config.yaml
n_layer: 26
d_model: 384
n_head: 6
n_kv_head: 6
head_dim: 64
d_mlp: 1920
vocab_size: 30011
activation: "squared_relu"
norm: "rmsnorm"
norm_place: "pre"
norm_eps: 1e-05
positions: "rope"
rope_base: 1020.0
rope_fraction: 0.25
qk_norm: false
attn_scale: 0.125
bias: "none"
tie_embeddings: "early"
parallel_block: false
extras: ["some layers without positions", "some layers without attention", "local attention windows", "shifted keys", "gated attention", "exclusive self-attention", "value embeddings", "hashed n-gram embeddings", "a smear gate", "capped logits"]
init: "uniform"
init_std_qkv: 0.0235
init_std_o: 0.0
init_std_up: 0.0235
init_std_down: 0.0
optimizer: "adamw"
lr: 0.000837
beta1: 0.95
beta2: 0.99
weight_decay: 0.13
lr_head: 0.0144
grad_clip: 2.0
warmup_steps: 448
schedule: "wsd"
decay_fraction: 0.706
decay_shape: "linear"
final_lr_fraction: 0.1
batch_tokens: [32768, 65536, 98304]
seq_len: 512
doc_mask: true
train_tokens: 517300000
steps: 8602
dataset: "wikipedia_en"
Each number is 128 + 24 x the weight over the matrix's rms, rounded and kept within 0 to 255. Layers, rows and columns count from 0.

# layer 14 attention output (transposed), 384x384, rms 0.0408, rows 297-319, columns 192-287
[[118 126 116 112 115 132 147 197  87 147 124 164 125 126 156 191 136 138  98 142 142 136 138 184 169  91 145  97 145 102 150 158 124 148 117 102 137 165 144 145  95 151 176 149 160 146 155 119 131 135 171 122 100 104 127 128  66 142  87 131 123 110 121  91 116 122 166 133 176 122 142 164 132 103 135 131 178 119 116 135 104  99 119  95 113 176 144 129 107 106 136 139 122 109 129 126]
 [110  79 116 193 156 136 122  98 158  96 111 132 105 162 119 104 119  80 102 158 100 140 155 151 155 112 137 163 130 113 159 146 132 160 105 116 134 147 121 139 121 142  90 132 148 125 147 159 153 115 105 138 134 133 183 140 139 155  96 125 139 182 135 123 105 151  95 117 117 161 111 149  96 146 141  73 150 134  98 109 130 114 138  76 134 125 137 185 111 124 144 127 121 116 113 112]
 [140 113 159 160 130 130 138 137 123  98 142 153  97  98 150 108 140 141 136 128 128 112 151 122  94 160 124 160 101 144 114 105 118 121 133 135  74 116 109 150 142 149  87 100 127  96 144 150 151 148  79 152 128 131 108 135 149 128 104 124 126 123 141 144 120 161 121 160 141 120 169 101 123 147 125 129 156 123 114 110 109 115 125 146 115 122 150 128 127 133 103 132 179 102 151 122]
 [107 120 131 112 110 154 139 147 126  95 122 183 100 109 138 138 117 147 120 168 127 178 139 154 132 141 106 158 121 116 196 146 147 120 132 121 102 117 140 121 109 112 123 123 125 128 196 138 138 150 149 181 127 100 108 131 139 136  95 134 119 135 123 113 104 162  90 153 141 142 131 134 166 106 126 156 148  91  58 133 116 125 146 122 160 146 142 118 106 118 155 115 166 104 128 157]
 [174 135 118 113  90  82  94 117 128 150 135 157 158 167 112  98 152 124 127 172 152 142 157 141 143 105 159 119 162 127 101 139 156 126 137 131 154 145 112  81 116 145 107 135 145 128 173 164 116 140 130  93 144  78 141 115  88 127 142 116  92 136 127 148 159 115  89  98  96 105 106 165 132 147  55 152 147 164 136 141 109 164 116  90 130 141  95 123 114 142 124 134 117 176  92 133]
 [105  85 119 121 118 152 167 167 113 114 124 156 117 131 137 197 116 127 110 114 168 108 135 158 115 131 128 167 144 136 149 133 151 108  48  91 137 132 126 154 110 150 135 137 170 158 104 132 139 115  96 122  89 167 116 159 116 150  84 138 114 137 130 118 100 119 149 172 163 124 159  85 123 113 125 109 130  79 147 136 120  75 108  96 136 170 147  95  94 116 124 147 132 118 119 101]
 [139 133 123 122  97 139 160  92 172 153 133 120 129 136 119 101 160 137 151  80 111 136 132 113  82 121 140 162 124 117 111  70 143 125 111 139  85 114 128 118 153 117 102 106 123 128 114 131 108 132  76 146 138 163  89 139 135  97 148  86 122 108 122 169 135 134  83 149 149 124 113  85 117 149 124 143 107 118 135  98 133 134 148 136 122 118 127 171 115 139  80 150 157 136 101 142]
 [118 132 128 201 129 162 131  57 134  79  88 130 134  81 128  86 158 125 133 163  99 114 124 130  93 149 120 145 119 133 124 115 158 128 144 115 163 124 141 121 157 108 107 139  87  77 145 137 131 101 114 130 172 122 124 156 163 147 113 150 105 144 117 142 135 150 107 120 128 181 134 153 102 138 110 119 112 151 119 127 146 147 137 138 158 111 142 110 122 151 145 133 111  86 148 147]
 [162 125 156 128 164 187 124 156  94 140 139 136 142 116 160 163 144 125 117 160 148 154  75 109 110 112 111 134 152 146 107 124 161 126 135  85 123 157 162 112 151 133 137 143 122  75 166 137 101  96 127 122 165 122 122 140  88 127  99 125 130 144 142 105 127 111 114 121 144 129 116 150 143 124 104 113 146  91 139 128 123 126 149 129 154 123 147 122 124 115 125 143 107  87 129 139]
 [104 143 145 113  85 146 153 115 131  97 138 163 152 108 112 130 122 119 137 136 156 148 126 113  51 142 115 125 130 135 106  68 143  82 139 108 104 109 131 106 111 100 146 136 127 120 136  92 106  71 119 104 135 132 135 131 152 126 118 114 107 126 113 132 136 137 163 153 150 147  92 152  98 113  99 164 120 139 150 106 138 156 151 165 122 134 144 126 137 147 143 137 103 123 135 145]
 [139 153 125  95 137 103  82 114 126 134  96 138 119 129 124  84 136 142 133 120 126 138  79 107 179  93 114 109 108 118 105 131 158 108 122 182 164 120  78  72 142 143  97 103 104 128 134 165 133 142 158 132 145 102 149 138 118 148 166 156 151 102 129 127 136 114 130 100  87 122 160 165 128 120 128 139 119 145 161 138 106 131 122 127 147 126  76 124 173  92 170 151 110 157 104 155]
 [ 97 140 121  65 124 124 142 153 131  93 110 102 169 111 147 137 127 147 139 131 140 142 116 134 126 134 128  95 130 156 101 152 154 128  98  87 111 109 165 120 125 119  98 144 108 101  97 145 141 140  82 125 129 137 150 121 146 142 147 177 137 119  83  92 120 132 125 162 159 141 167 133 105 118 131  82  95 123 125 105  93  52 161  81 167 141 122 145  97 108 167 120 100 142 167 138]
 [148 148 128 137 153 117 113 157  78 123 142 127  82 125 151  77  98 142 105 151 130 120 117 119 160 128  92  80  89 130 155 160  87 124 165 174 141 133  95 123 123 127 165 111 112 112 137 124 125 128 175 142 133 101 126 110  96 136 133 132 135 132 154 113 106 149 141 115 118 134 165 175  93 116 126 121 141 146 126 131  86 132 102 119 127 129 104 101 130 116 145 119 153 115 111 162]
 [150  99 132 135  96 146 105 136 145 165 155  90 119 130 135 116 161 138  89 108 125 168 115  92 105 123 126  60 164 110 119  90 111 147 203 136 121 111 153 108 111 118 110 142 140 149  98  98 133 144 135 102 102 130 140 188  85 118 168 103 112 154 167 167 127 104 114 119 129 127 116 104  90 105 136 112 113 165 177 125 130 121 120  86 131 102  67 158 159 148 108 119 129 104 110 108]
 [155 138 116  90 139 152 136 170 128 177 153 131 131 159 130 149 109 128 100  86 133 144 153 147 141 119 132 152 154 118 103 119 122 159 148 127 105 107 121 156 110 138 186 122 162 168 118  89  96 148 140 135 104 159 131 110  74 115 136 115 167 102 142  73 136 114 132 134 188 105 121  98  99 110 143 140 162  88 177 128 141 131 110 138 103 125 163 110 142 128 110  90 142 134  94  95]
 [138 150 115 130 107 146 109 173 127 114 106 182  90 109 154  96 136 159 120 156 133 163 134 166 158 110 127 155  98 113 120 133 119 110 154 137 155 113 111 108 120 136 161 104 109  85 200 126 114 125 180 142 128 100  93 135  86 137 119 122 124 130 135 118 108 160 116 119 124 138 162 186 142 122 119 114 147 135  93  98  92 125 124 109 148 173 113 105 127 138 158 124 194 115 103 166]
 [155 143 147 119 154 137 128 110  81 112 172 131 135 127 143 161 123 126 142 119 126 139 155 148 117 121 150 145 135 152 129 101 108 106 147 106 157 121  85  99 128 125 157 149 107 106 114  99  90 105 171  69 129 110 123 126 148 133  65 120 135 142 157  90 142 109 148 115 125 141 117 161 112 134 108 126 151 106 136 144 173 133 129 131 119 105 122 112 130 134 155 123 114 111 157 135]
 [ 82 169 115 150  91  73 114 112 167 108  69 132 149  55 103  54 153 150 150 151  97 128  98  88 103 119 115 102 140 115  84 161 138 115 149 132 117 152 173 113 106 115 124 187  84 107 164 132 126 104 134 139 156 150 166 148 115 144 189 158 109 123  99 147 125 152  83 120 122 139 141 161 133 121 101 109  97 159  86  75 138 143 138 125 134 136 113 146 141 133 127 117  88 154 166 134]
 [133 131 163  82  98 169 102 101 152 145 126 103 142 175 154 150 141 116 138 123 117 131  82 105 150 141 134 179 155 134 104 114 139 132 113 103 160  73 147  95 182  63 145 131 173 110  94 102 124 140 122 145 152 118 113 143 172  91 101 150 121  91 113 142 133 102 137 156 135 129 155 164 142 131 124  88 135 102 139  97 146  81 200 104 110 126 115 161 146 129 153 120 129 165 157 122]
 [132  92 124 133  99 139 169 127  96 131 137 176 127 127 149 162 110 123 140 120 135  84 159 120 125 114 125 143 143 128 143  99 112 132  95 113 121 120 102 126 146 149 118 118 151 142  92 104 109 126 127 112 101 135  93 121 170 115  86 106  99 133 132 134 113 131 157 137 141 149 133 115 131 131  97 145 108 104 151 166 116 136 152 143 143 129 149 108  99 147 105 149 131 148 128 138]
 [117 136  95  92 121 125 123 171 111 166 130 128 135 168 100 155 129 142  94  68 127 144 110 146 158 102 129  99 115 112 121 133 108 132 131 156 158 133  81 112 121 143 151 112 132 157 111  99 124 111 155 120 115 142 146 117  64 127 161 114 148 115 146  93 130 138 148 108 152 112 128 141 124 107 132 111 169 135 149 140 122 139 119 111  97 124 117 121 129 130 126 144 122 143  99  94]
 [133 143  95 135  57  75 131  94 170 146  88 169 136 111 136 104 156 128 144 129 102 100 126  89 121 123 112 157 122 151  88  94 116 128 121 134 126 127 141 133 117 123 126 111 106 123 141 129  95 129 128 129 139 175 125 104 122 144 151 129  75 123 122 152 144 145 123 103 129 108 107 160 153 121 113 155 106 140 134 129 139 182 164 169 147 140 140 123 129 143  96 136 116 167 113 123]
 [108 141 124 157 122 128 144 141 134 124  94 165 132 125 133  96 145 150 134 180 115  83 127 128 141 121 119 180  93 152  88  91 120 100 118 134 158 128 126 147 153 126 152 142 102  89 163 124 127 123 119 131 146 164 122 101 129 134 115 148  98  85 140 108 118 141 141 140 120 164 188 180 129 135  79 125 114 135 139 139 112 126 106 136  89 152 147  88 138 109 134 137 165 131 147 141]]
# layer 14 attention value, 384x384, rms 0.0428, rows 298-319, columns 192-287
[[110 126 123 122 151 154 127 118 143 160 151 142 111 131  95 121 131  91 147 145 104 154 115 147 136 101  90 132 115 178 106 132 118 133 100 131 148 138 160  99 145 119 139 122  93 114 133 134 103 117  92 132 144 143 120 126 123 102 136 113  97 138 133 145 150 116 147 153 137 131 126 100  93 148 135 106 164  99 129 184 133 152 140 129 104 106 152 108 129 148 105 132 144 116 141 129]
 [ 96 153 104 110 140  90 128 138 165 104 104  80 150 129  87 142 123  97 154 131 146 160 114 160 159 116  87 175 150 187 162 134 117 105 150  79  83 139 101 174 120 168 214 139 115 117 114 133 145 161 106 149 106 118  97 154 140  92  71  94 163 171 134 113 112 124 113 122 107 121 110 137 155 141 102 116 134 111 135 145 142 123 138 125 164 113 128 118 107 127 158 117 155  96 102 115]
 [131 155 110 142 139 120 110 103 122 163 115 173 148 121 116 132 116 163 110 162 164 119  82 133 118 171 124 188 141 153 138 131 140 109 148 142 171 119 117 129 144 128 138  93 142 114 115  99 146 167 114 157 144 144 104 145 127 138 158 179 136 119 154 101 141 124 149 138 130 137 147 122 115 137 123 116 127 121 127 135 126 157 114  89 119 132 117 149 120 120 112 113 161 111 144 131]
 [158 153 144 113 106 125  89 136  98 112 137 133 108 145 149 114 104 130 122 126 182  99 114 147 139 126 158 134 146 149 128 139  82 180 114 171 125  98  91 119 135 105 102  84 145 124 164 111 133 130 127 114 111 106 164 116 120 160 100 109 141 116 148 116 120 137  71 163 144 118 168 128 114 113 124 133 124 129 112 135 112 133 100 129 128 146 131 144 133 124  92 127 134 147 123 119]
 [108  55 142 134 126 122 117 156 132 147 130 144  59 114 132 135 150 102 120  94 122 170 130 131 105  92 108 187 116 165 135 129 128 121 136 139 159 158 124 124 121 112 163 150 129 163 141 160 122 123 124 139 127 141 126 135 106  82 119 132 150 126 136 125  94 114 131 121 201  95 110 100 118 138  97 112 161  93 159 169 143 109 144 152 100 147 123 123 158 150 123 117 157 124 107 144]
 [124 168 110 117 122 116 108 147 163 133 125  74 146 127 120 123 127 115 159 120 135 137 116 158 114 119 152 100 151 124 118 137 121 177 160  96  72 103 131 146  76 147 145 141 130 127 145 106  60 170 105 101  89  98 154 117 109 147 126 111 178 164 122 110 126 151  78 142  85  90  87 117 109 159 150 122  91 109  82  86 131  96 131 122 127 121 120 139 114 121 118 128 155 128 133 146]
 [109 134 139 110 152 110 127 111  92 104 156 112 104 148  99 142 102 109 143 174  94 139 141 117 149 129 110 148 165 104  87  93 124 127  86 101 140 116 154 111 142  88 136 112  85 100  89 112 106 126 124 111 142 172 120 109 163  88  96 162 130 169 120 118 100 119 188 159 166 141 110 104 145 122  96 118 155 166 145 159 160 122 123 165 135 110 173 107 124 114 148 148 143 130 116  95]
 [115 127 140 120 102 133 141 112  99  93 136 121  97  68 116 134 134 142 120 122 135 126 124 131 112 115 125 157 146 135 101 124 144 132  82 145 143 146 116 147 114 117 165  93 115 158 141 148 127 137 100 137 111 181 111 103  90 104 129  82 131 146 177 140  92 126 138 157 163 152 129 140 122 129  89 108 133  99 155 137 124 170 116 132 111 133 131 134  79 114  89  98 129 140 132 149]
 [113 123 137 108 108  82 102  93 101 150 109 122 113 143 135 154 169 126 132 157 109 119 122 111 132 139 104 192 147  62 134  97 149 151 122 164 104 137  91 160  97 105 148 157 129 129 154  94  90 124 141 110 128 100 124 127 135 107 132 163 146 143 150 142 120 140 142 123 146 134 119 147 128 105  94 146 126  74 137  91 104 124  86 135 145 143 138 107 134 100 157 117 158 155 151 162]
 [163 112 127 171 109 113  75 121 106 106 150 136 146 132 153 128 147 139 100 151 136 123 122 127 166 112 165 119 106 134 147 135 119 107 147 177 159 100 128 125 146 104  49 148 174 123 136 144 144 103 153 141  89  95 137 147 123 149 150 151 131  99 149 147  83 136 122 105 106 154 161 124 150 112 165 124 103 154 103 121 138 170 120 157 149  94 158 162 162 145 147 149 116 121 138 118]
 [148  97 124 179 105 119  95 176 106 131 121 145 106 148  90 135 147 162 112 125 104 152 131 146 153 129  86 143 106 161 117 118 180  89 135 124 137 145 143 107 122 109 129 126 151 128  92 169 164  84 160 132 144 108 100 165 153  78 135 163 101 113 115 155 119 110 148 101 167 103 138 134 160 131 127 129 131 140 124 147 120 151 149 153 153 120 130 127 145 147 110 133  99 126 131 131]
 [142 126 133 110 129 102 119 106 110 112 143 139 137 122 118  88 116 124 129 112 128 126 183 108 159 124 146 119 109 143 178 115 117  84 121 126 129 135 134 127 168 126 138 136 122 123 139 150 147 122 115 124 103 144 131 145 140 110 114 104  80 121 149 119 145 128 120 150 114 132 131 165 149 101 133  85 144 146 149 113 145 132 127 144 124 111 151 142 141 124 140 137 113 115 139 124]
 [133 190 114 110 137 122  88 100 124 112 137 119 148 191 113 152 113 153 132  99 142 108 133 139  98 168  94  97 110 157 146 173 114 127 159  75 124 124 143 158 130 118 140 118 127 126 112 111 107  88 134 110 125 100 128  67 160 140 173 118 130 109 112 113 162 127 117 147 118 106 130 141 142 138 156  77  95 129 112 138 104 113 157 120 154 113 142 146 124 125 132 141 112  64 121 173]
 [124 122 117 128 103 130 126 108 146 145 114 103 138 103 160 112 168  98  97 101 130 111 133  78 100 133 122 117 140  96 143 165 170 150 118 107 133 125 148 108 108 143 156 156 151 157 185 165 116 152 112 127 123 127 128 124  89 142  96  68 123 125 149 109 116 157  73 149 121 116 108 109  75 129 128 114 133 121 166 111  98 105 147  99  97 139 111 171 120 136 142  82 124 155 151 129]
 [119 149 115 110 117 103 109 115 116  92 132 125 110 122 125 123  77 132 142 139 135 127 156  92 130 130 133 146 131 154 144 100 145 123 151 136 150 105 154 115 148 125 104  92 115 145 163 133 121 111 104 115  96 126 108 103 116 123 146 150 142 126 173  88 119 151  95 138 135 132 143 158 129 117 131 110 161 156 137 119 129 166 126 131 138 136 141 117 109 132 127 131 142 136 142 136]
 [125 108 148  68 151 135 167 106  76 117  84 120 110 136 159 101 141  95  83 135 152 127 145  80 118 120 117 151 125  95 112  95 110 127  66 149 115 107  91 123 102 155 125 122  92 129 117  90 121 167 110 118 169 167 112 150 117 126  87 131 137 171 144 130 114 134 145 129 122 145 108 122  95 160 108 178 140 133 158 125 137 188  95 127 135 133 107 163 137 135 157 106  94 184 148 126]
 [134 151 130 165 101  97 144 133 133  94 127 139 129 139 101 142 116 158 150 179 115 113 120 132 183 166 139 127 117 115 115 125 121 119 150 122 139 136 145 133 139 104 115 160  96  74 116 129 113  78 146 122 133  90 119 151 188 121 157 178 110 149 127 143 120 148 118  94 146 129 134 157 190 130 136 138 135 123 111 100  98  88 160 158 140 137 160 110 115 122 164 153  74 117 129  95]
 [148 118 125 150 139 164 120 141  89 136  99 129 143 142 137 142 117 151 152 131 107 125 136 129 100 141 109 127 122  82 100 121 177 127 165 156  73 162 158 120 112 149  94 116 158 177 116 133 100 122 151 138 120 139 125 152 108 135 182 150 116 101  87 172 124  60 145 134 124  92 152 129 108 123 146 157 131 102  98 141 178 183 150 131 143 124 111 103 143 107  83 112 141 103 146 170]
 [118 113 142  93 150  92 130 119 119 138 114 113 114  83 141 127 137 138 134  99 148 158 140 149 101  90 162 143 151  90  96 131 133 137 157 126 123 105  83 110  94 161 171 133 104 117 125 119 102 192 118 145  81 138 179 138 130 103 107  90 172 139 121 144 114 131 113 159 107 134  89 117 103 136  88 149 166  64 138 112 182 125 115 156 133 127 101 114 146 123 125  89 129 182 148 130]
 [111 129 134 125 120 138 132 117 140 115 125 147  98  86 115 118 171 143 114  97 163 101 151  96 133 111 174 108 127 132 145 126 143 145 126 104 143 118 167 114 174 129 138 173 118 105 187 157 117 132 132 115  89  70 101 116  95 174 153  91  97 122 149 125 104 176  93  97 160 153 134 164  98 101 163  93 133 159 125  99  52 149  95 148 103 121 123 123 188 142 151 132 115 152 163 133]
 [109 136 126 112 124  92 164  94 142 114 131 112 101 112 154 143 107 143 170 186 130 106 125 103 127 118 149 130 149  74  84 143 107 182 143 149 122 127 143 102 112 118  82 140  98 104 174 115  88 134 103 126 121  87 171  96 139 151 125 133 150 165 117 126 115 135  90 149 122 122 118 114 140 127 112 153 134 104 140 102 108  62 138 120 139 126 103  88  88 115 174 160 131 140 106 130]
 [112  91 130  86 154 126 148 155  74 125 148 121 100 125 153 107  96 134 152  77 115 135 180 103 141 108 125 153 162 110 147  97 133 156 102 146 108 143 123 139 142 108 155 102  71 138 149 170 108 142  94 118 113 177 136 149 142 142  97 129 146 150 123 123 108 112 130  95 162 123 111 143 148  95 114 129 129 133 160 136 159 115  96 122 133 116 148  98 120  96 158 142 160 153 131 123]]
# layer 14 attention query, 384x384, rms 0.0426, rows 320-333, columns 192-287
[[143 103  68  21 152  83 115  80  69  84  82 104 132 108  77 145 104 108 185 144 152 191  73 158  78 147 118 122 101 131 126 124  88  83 145 111 111 118  81 175 105 122 164 100 158 171 109 102 107 155 118 112 149 141 176 170 168 119 109 133 153 125 101 120 127 152 114 181 117 173 113 100 148 139 100 110 106  90 135  79 147 133 111 185 152  99 185 160  56 176  84 114 163 165 103 132]
 [135 141 110 144 124 157 104  93 120 114 118 142 104  95 143 100 111 169 139  60  94 124 139  81 126 108 107 124 132  89  87 162 152 126 137 209 123 114 134 117 100  90  86 140 119 124 137 120 137 124 138 117 113 123  93 108 164 146  81 165 143 103 107 141  89 120 112  99 117 108 104 166 125 137 123 127 116 123  77 138 137 109 121 103 102 134 115 122 121 111  83 154 128 170 116 127]
 [146 148 102  80  98  99 145 122 125 101 122 157 157 129 136 144  83 114 146 143  86 142 108 135 104 166 160 147  83 169 123  59 150 115 126  94 112  92 117 180 113 111 149  99 134 132 107  72 102 152 106 131 129 136 119 148 151 127 158 160 141 155 137 107 121 126 143 142 107  78 148 162 134 144 144 119 114 153 107 113 117 117 135 143 106  85 151 129 127 176  74 147 163 152 130 152]
 [ 91 192  84 100 142 121 128 137 102 126 118 102 149 106 111 150  97 110 124 137 132 123  71 136 119 162 111 112 116 130 114 130 126 141 106 129  96 115 128 138 136 144 150 138 189 117 117 144 158 106  92 170 132 108 142 124 143 146  96 115 103 138 108 150 149  90 148 141 116 181 141 130 136 134 109 131 141 116 121 119 112 139 153 150 163 129 173 103 129 179 117 137 173 130  99 142]
 [170 106 123  69 188  88 107 114 100  92 118  72 179 129 117 187 100  96 128 139 139 223 136 114  92 129 127 166 129 174 104 145  25 114  96  58 106 101  54 164 102 125 168 157 141 127  78 146 130 175  92  85 127 154 159 108 132  40  60 124 186 140 127 139 117  77  82 198 108 135  92  56 147 142 111 128 124  60 150  61 198 160  97 162 111  66 132 180  47 120  98 111 147 156 186 143]
 [137 106 180 205  80 200  96 141 154 147 138 165  81 117 153  83 165 149 118 127 134  63 148  87 138 109 180 107 145  76 142 105 158 136 164 124 162 130 184  84 157 137  68 109  82 129 172 103 114  94 185 124 110 142  95 142 132 170 192 129 118 101 136 127 150 173 126  69 157 100 170 191 128 123 139 137 150 158 108 183  96 116 159  95 134 165 109  77 192 110 153 158  89  99 153 111]
 [163 161 137 172 102 147 106 119 145 130 157 163  78  86 149 111 140 122 130 138 124 100 145 122 172 106 187 112 177  87 139 109 162 148 143 104 143 115 158  73 143 144  87 132 144 130 156  84 104  93  96 138 107 139 128 166 129 171 165 112 119 125 149 123 153 137 151 122 141 129 141 160 101 120 129 128 116 145 137 146  98 142 155 113 171 137 113  92 169 117 120 144 103 108 138 113]
 [137 165 128 183 105 167 100 121 134 143 156 135  96  83 155 128 145 115  95 144 116  91 125 100 163 106 173  95 195 103 131 115 178 141 137 106 159 118 190  71 156 137  65 143 115 123 154 114 129  98 123 122 103 135 118 151 108 165 165 108 126 123 147 131 150 134 155 124 153 126 163 179 110 121 138 104 119 159 122 163  92 156 152 117 157 155 106  87 168 130 133 145  96 131 166 120]
 [136 122 159 143 100 102 127 104 152 130 141 142 143 130 130 127 117 110 110 130 113 110 158 141 115  91 131 118 148 135 115 109 110 121 156 101 123 144 133  92 154  99 157 120 138 150 106 113 110 134 122 126 135 142 102 130 115 106  93 120 156 138 114 111 135 145 164 127 112 125  90 134 130 144 130 180 131 156 138 116 161 145 130  99  87 111 146 126 126  72 124 148  87  93 144 124]
 [134 193  94 114  85 156 122 162  97 185 122 134 120 145 144 105 160 117 119 131 116  89  88 127 151 152 132  93  99 140 103 121 151 120 107 112 123 107 180 125 151 146 101 189 137 104 153 157 164 161 131 157 127 104 145 132 104 160 150 167 114 140 152  98 148 138 161  94 168 116 143 145 129 100 162 115 147 183 106 143 100  91 154 113 142 146  57 129 130 132 160 153 133 127 131  96]
 [ 81 144 148 155 119 144 115  98 155 145 149 165 113 106 155 106 142 148 146 115 159 101 156 120  97 134 149 121 131 110 126 128 149 141 128 135 117 190 133  82 126 126 126 126 130 129 107  79 147 131 181 135 133 144  83 105  97 143 165 126 112  70 157  85 141 114 140 105 174 114 136 138 145 131 164 131 161 140 137 140 137 109 153  90 116 129 139 135 110 129 135 134 112 142 107  72]
 [126 131 164 170 131 166  91 157 120 143 126 197 109 107 165 146 170 145 114  79 124  78 151 121 135 149 155 111 118  63 130 126 188 117 149 152 147 191 179  95 151 134 100 140 150 104 170  76 116 153 109 149 124 136  91 144 112 154 180 141  94 105 123  95 159 156 134  72 164  64 123 184 161 107 155 126  98 188  86 154 117 109 168  85  98 138  80  90 197 104 162 149 104  96 137 102]
 [118 159  61  33 151  80 152 102 121 122 114  69 158 113  95 158  72  88 143 159 115 178  73 168 130 151  90 126 121 185 101 148  83 126  80 129  83 108  89 183  99 109 173 137 158 140  57 175 141 129  46 138 129 116 158 130 128  85  61 127 136 149 112 144 103  76 130 188  99 176 149  72 112 145 106 111  84 100 140  85 138 152 107 177 156 102 180 174  78 154  97 128 162 169  91 146]
 [113 100  89  67 168  74 142 135  83 102 113  78 204 159  87 163 101 130 150 144 134 204 131 118  99 140  90 161  94 184 120 144  85 118  90 126 109 139  73 184 117 119 185 123 133 109  74 154 148 178 108 115 126 130 150  97 135  49  68 139 166 153 109 133  99  78  83 184  95 136 110  48 141 157 125 125 120  79 141  78 178 131  82 180  87  81 152 183  78 140 111 108 159 162 146 146]]
# layer 14 attention key, 384x384, rms 0.042, rows 320-332, columns 192-287
[[173 133  98  73 178 144 154  71  93 133  79 102 143 131  73 120  88 112 158 133 163 177 100 134  80 185 142 150  85  92 124 106 125  42 112 102 108 139  86 175  95 107 183  92 152 181  71  98 158 161  86 128 168 156 173 151 117 124 120 134 122 163  84 122 141  98 101 151 105 127 134  80 153 162 131 122 115  99 142 103 149 126  91 152 184 101 180 157 100 185  76 112 118 165  78 120]
 [122 128 158 137 118 120 113 133 124 171 154 138  95 132 178 100 130 126  95 123 137 112 134 116 135  97 183 144 144 174 124 178 147 108 114 149 154  97 150 103 137 148  88 118 160 149 129 160 143 115 129 140 163 111  98 139 184 134 137 115 107 123 160  92 152 156 155  86 109 139 163 146  95 117 120 134  83 154  97 131 107 155 129  99 104 149  84 114 134 125 129 169 125 124 179 115]
 [174 177 104  82 142 101  92 116 126 106 120 119 149 132 119 145 107 118 151 135 115 158  98 146 114 133 115 161 101 126 138 136 150  91 114 116 128 101 152 127 133 114 151 140 147 101 158 103 132 150 104 138 130 155 134 155 148 141 123 132 127 139 137 106 124  91 154 135 169 130 208 168  75 127 111 100  83 125 101 140 164 116 103 147 152  57 119 120 116 107 134 126 127 140 133 134]
 [151  64 113  97 143 129 107 104 108  86 143 114 134 121 129  94  96 139 162 116 160 168  87 125  87 158 122 137  88 177 161 125  69  93  81 137 102  74  81 142 138 128 154  98 149 200  72 106 141 108  91 145 168 173 169 156 128  99 113 113 147 105 148 128 140 107  77 172 121 135 145  85 108 140 135 143 109  79 130 110 138 108 132 183 145  99 176 153 128 153  97 182 152 139 116 115]
 [111 100 103 113 146 108 116  88  92 114 126  93 164 121  89 131  93  79 158 134 118 186 111 145 121 211 127 199  71 178 145  84 145  76  23  96  75  83  96 143 126 110 175  80 164 176 104  91 138 124  94 117 127 174 125 156 154 112 100 138 118 129 105 120 156  53 137 172 141 151 148 121 112 162  76 103 112  71 161 109 157 138 125 172 191  76 171 140 101 165 148 191 158 134 135 100]
 [132 128 127 176  89 118 127 122 147 165 145  99 114 136  78 121 147 112  92 123 115 113 184 123 134 134 139 145 153 106 130  89 173 148  86 125 107 124 125 125 123 103 133 100  96 125 138 131 150 132 136  81 109 132  97 122 130 126  78 148 132 128 117 120 128 119 115 137 124 139  97 135 139 179  65 125 130  84 169 136 135 135 139  99 121 134 128 104  96 136 150 140 147 110 125 115]
 [136 123 146 166  87 140 145 123 130 178 155  99 112 147 110 125 146 128  85  99 105  77 195 109 141 126 148 132 164 108 132 103 163 142 133 144 127 119 150 108 153 111 120 111  96 109 151 134 144 142 132  98 111 103  83 114 127 151 110 160 149 140 121 106 119 117 116 113 121 129  93 153 152 154  94 146 159 113 145 152 104 126 152  83 102 145 106  92 101 103 153 139 131 101 138 132]
 [122 109 122 170  88 114 134 125 154 156 140  90 129 135  83 122 140 121 105 126 109  98 188 106 135 139 136 134 159 111 128  88 163 146 100 123 107 126 118 127 137  98 133 100  90 119 127 136 144 148 126  87 105 134  91 126 142 130  91 154 152 140 114 108 103 109 127 130 136 139  86 129 146 161  68 121 136  82 161 150 132 114 135 102 102 144 123 104 105 132 145 150 150 110 126 123]
 [128 147 105 132 148 167 112 140 172 125 123 158 144 115 110 158 132 117 119 136 110 119 107 132 129 165 142 145 129 114  79 160 163 129 141 171 147 129 149 122 104 151 122 149 160 111 172 122 110 149 100 143 130 137 165 116 115 141 157 110 105 117 150 112 127 136 156  97  77 120 131 154 115 114  96 130 103 129 107 111 100 129 121 142 169 161 123  89 131 138 123 101 149 165 123 100]
 [122 129 142 122 166 145 136 117 106 120  79 102 117 109 140 137  86 146 171  92 181 149 189 101 100  98 112 156 159 125 152 149  94 184 153 140 101  48 123 121  96 144 159 105 132 149  96 133 117 100  94  87 174 146 125 118 105  74 115 128 181 139 114 128 117 138 100 145 122 140 144 108 147 168  77 116 111  89 111 115 149 177 107 123 127 116 125 122  83 119  90  97 107 141 118 162]
 [102  89 120 134 132 163 104 162 133  98 130 110 107 133 109  96 133 155 144  95 161 107 183  91 147 100 106 116 158 115 162 104 100 182 124 126 135 140 128  66 102 155 132 128  81 143 153 192 115 164 133 118 157 140 116 121 119 126 111 133 128 116 130 134 125 128 110 101 141 117 130  97 137 141 104 139 108 137 146 147 147 151  88 124 103 137 120 152 150 115 115  90  91 154 125 127]
 [143  95 103 143 101 123 132 133 129 103 103 133 121 164 133 120 154 148 117 151 113 119 159  94 128 104 140 112 140 118 131 161  89 147 183 122 131 108 116 130 123 121 122 118  83 121 141 171 115 102 144 114 120 117 148 103 131 140 107  66 132 141 154 153  82 203 124 116 114 133  70 113 143 111 110 156 123 129 127 118 106  75 108 135  54 158 132 136 128 123  87  82 152 144 116 148]
 [136  97  93  75 192  84 139 113 111  69  90 134 168 128 131 133 102 123 205 160 156 214  77 138  90 132 110 143  79 176 158 149  71  90 106 113 109  93  86 164 105 138 162 116 132 180  94 117  99 104 110 145 142 175 192 153 166  75 117  99 124 108 136 155 121 133 142 173 138 134 151  64 113 103 141 121  95 108 127 111 166 100 102 200 157  76 165 193 124 185  97 106 143 158 114 118]]